config.toml
activation = "gelu"
positions = "learned"
attn_scale = 0.177
parallel_block = false
init_std_qkv = 0.0563
init_std_up = 0.0563
lr_head = 0.0106
grad_clip = 1.0
decay_fraction = 1.0
seq_len = 512
train_tokens = 93060000
steps = 5986
Each number is 128 + 24 x the weight over its row's rms, rounded and kept within 0 to 255. Layers, rows and columns count from 0. Numbers have three digits each. The size before them is the row's rms in percent of the matrix's.

# layer 5 MLP down, 64x192, rms 0.0883, rows 0-63, columns 48-95
098:130163089103128132161158160085146097091138145168097132166137122073109156138143116136117099104143091146136115136100150086126113101118140112131093
098:081128093153169156195138157108148122114136114137135075109119154129104117124095131156112104118117163150129149104161119136129140143098098110180164
097:109130125119158105140157108108110131116122129132123081131149108105140124136132150120099084111124128133154111125110186127140096114108114108187145
091:123162157100152116113145108110103140143132137142106124162137163157107130123122162122175121147107062118104145137123144119084119115109136113170087
095:117089125116104120145124120136108112116125141091123149072105116103084098108121115119156153115097137168152120139124135123148139108124100109122173
093:121116115114141121108129095149112120083130108141116104183106210125166154137128128112118183121146115143139137131101123087153167123095112118153085
093:175162110087145085114147106184151145093122121122156136093104124091103094082106128156117117143119119121136139076136106119168144113119149126133176
089:123100142128107169160152136117129134149145134092101096105110149088106146102156141102107131146110136107139177101164139111117103119138099098149109
087:149123123116159112119160124145108092126140123138116109101141087103113116134122136149130108162107106150130140124139127132154136097132169143132123
102:199120189127082176137087138126141135157125136131157148133114120161105138130108134107185116146118133099126123147138163144120187159106141146077079
098:105100125105133094102156172147114130120111095116117092079122148128113134115077120161112153153117110116141143124106124115107125124100128172134130
099:091146141124116138141111102113123129129158134107122141181125148161132116131122144077171141128147118116121083155145117140134157147156138103135141
091:110114123125156119164088124075129153157138140148074168114157150101127097106136143136140087125122167090142145153130149116119151130143149117131114
096:156140121103129131100107117107154161123069128122145132144125119108149070091133172145103108077178139130134090123114090108188120149098128119129145
108:135104154157105102114128149145156102127126140127130120107128087109098124149149106123091185132123136087098098140149123137086108146134118147123082
100:152159097148133120156128147089124140126087109134136102118114126118114141133124125140085147120097120117134166123091108119127119151126093155147147
097:115109196128130116090155142171083117103161119107101126135122116123154131090123101126128144121133142160135104155100158123136162085109151130175128
101:127129104145113151128133131117128116120119122096150131184156144107134146179126098125164112149148142107162140177115134132110146128116087106166161
096:142071134118143141089145167102144122160131145086147090123150132106158129109121145129142119139112107134098129095116144121136153113138148144104122
102:103108126148111136134098102101166146137110130139136154116170168133105095124162131136133103121097107105125093138133130127161127167125135148101139
086:144151144142106146121078081119139112142104110127094106124124128115138125176116123090125131179081147144104136113137131156113070104162138142126100
094:068135078137124114098142092131129182124108130079127130102119079070145104104108132105079153095121162107099130134122123129133132102100149130144143
103:117140140155117082133132113139087155114134109103119099119089107164134103126102093146144180108168120158112152163140124124114101128159136134148187
091:133155125085115125179168090099123103138132152169121140122127138128154154126109092130108127104127172130178169096124134145158185120155147162099138
092:140068141127140110135095118127130109109113108159145141117132108133086138099102132128089176139138142095110186097129092133105113137152125174055145
083:108155119122120116115111108154124137103121116123085163146118162145069143144118138081125123104145101120107121073142124105147132101090107106099109
110:105130142165139166089129122155133102115150128148093125115119178150115143128168133116134105120130147128157111138155100123139139088148137097151065
101:139111133119151138118119134147114115141191154127141125141122139134169147100115120125121187150144102108137134121130112112139131147144137121131119
099:192102092092114129122130138108148093090111128104142126097144146142146125120149127156130056087137116104097107182144136147174123118136119151128126
102:119132109127153113112135122118162124152137135124146163114133127113121100121139156117134089124131105141115139149148152119106128102132133103100088
094:115149091145115164103132152169141123137077136114115168132117168131124080155144098147161111108152165123135139135171182144152094108146174106132120
100:098128105163150124147146115125117139122133085147129101065155136159139089122125141124144129093151103135096111117211124131136095114134129110172130
098:080165089115134108081151113132156117146099112128137104095111108121182138173138123127131089133147133129152121152107118124105121130123159167176153
134:168058109146107133135164097169122111111136130150098096148096141151119140143136100147109156116117124151123135169134160097139108152101133120142126
086:074112119117131159077112177181148136143103124142124117081153080122137069130148147147152086129136100172154097122155097146124165132124153126116124
114:137124158133121119117144126123151132121158122110112085178126136146118138162129130099148131107141112124091132145131121112124122123108126145157123
095:122148151098144151116124155134127097131133103115103133135149139107132177109128126128102122129131113158164103105113138135160124095100119111088144
099:121121122142129121114119138129144089132160148112168161106092130129149161127116152157093089115131127123170150116107138136164125145142113121103187
102:145121117091132100155125125130114130141148141133111124150145092138156120116075107141105171143107136132131181069097101162109115133129103126155113
096:157159148087128111102124102145120149122109110138133142123139081124128120131151138132132146101064096130138135117135125138076128149094081175162126
105:099102110139170148126137157102107096149125135119153132119124082108119126104119131090152118163116112123147114104121118137134124133126113172172103
106:126081127112135120156122144096125124101123109108120131159130121149129109091154144089122154121147164133110103185114193111098154124105136141061158
100:108110128120121153109139125145105135082109096111130123082173119157127140099147116144130129138133092146140138097146096127166089124123130142096124
096:128164131145129109146101150137158130117110087133131116107123165117104088195137135148162075139095138153144089173108120114142122125140124124158089
100:173172129120115090169128134166105137150127110132118142121126073123117171130117115145113136101106119168151154191095132139125153129124111154141168
103:149139146118112108163145164135090097114140161152139128128122154164118164035130128103085156098153160124110100174118129115147148121158135114105155
089:101139140110112149083120125134148101137109158189093150161118155158126142180146135119151126127155124100137123137147147123129126109089157114084102
100:145125096118146132108127156136129136120188162136138126139158109111044125156079125140110145140100104118148161088127124126137127134141119134148148
093:168119153152073158115128174130123107152109111125115163145071131137099148146114083096124128127199147129127092100131149126114113113129141123089141
097:156145090174146128115091125104115154165147100151104105132146073149129187120160129146163124147096129137155102053138096121119114132164118118102120
101:139155131135112120116117132143169141113124106119113134118090123148047123141149118127123182167152131140114122096089121127131096122142125114127178
112:126120133120111146149140113160102145122137159144145158116128116135177126123133144090111098156140167122147099116131100175120126139156133135098113
088:093128203147125104134101174130089159152133102151150134141119152107179089137110139097113103143093167088109153173121130127095143118139122168137113
104:121128150116146100149144116133143152078092116108114107124153112132132126109123122194113137138110120137156102108126100126102135156135102122094162
112:196119174128115155172150126127169131146115123107151099142164144171112129164184144173152129145106106146109091126153139138138118148145150142116175
113:185190113130117148123103120067151111128125160157143173153112168148143120149147111127150099130123163090079114112163179137136096121146144105130067
090:103117172152125157120101074143130123147160103137138146121154134101193130158145119138139106131177136062106165128108063153143105125126124142131159
113:101151086143152133104138147101136153167121178122157122179120126150148142148087161115144144128117142118134131117111118132042127190160104124138085
126:084137170114103123130108109165111096128148140111123141101116101115134115113143107101132130174137125140138148161132157121093168139112112108136094
095:121117123137113128126122100118129162123157169103183192177136078135133149164129127122136164153129129137119121079130124137120145135102124135104144
131:149128097116113118140087117137089149150145139168139124165125130154152180122113109148156098090155114175110148150129100112109114156145122098159098
094:076151137147148135132110061105138155189142159067146148131119163099092137102101140117118127130131149115104105147150106158127124172163155106122133
097:103134063137110127150135158112123141150113140150135120126143126100140102120152146127128142122100121129117130100093116144159150105112158099092115
091:184101162170174121127155155112118152113121121110174152118144141111199097109130164128092131116149123102090136075081109119145100129120092129083181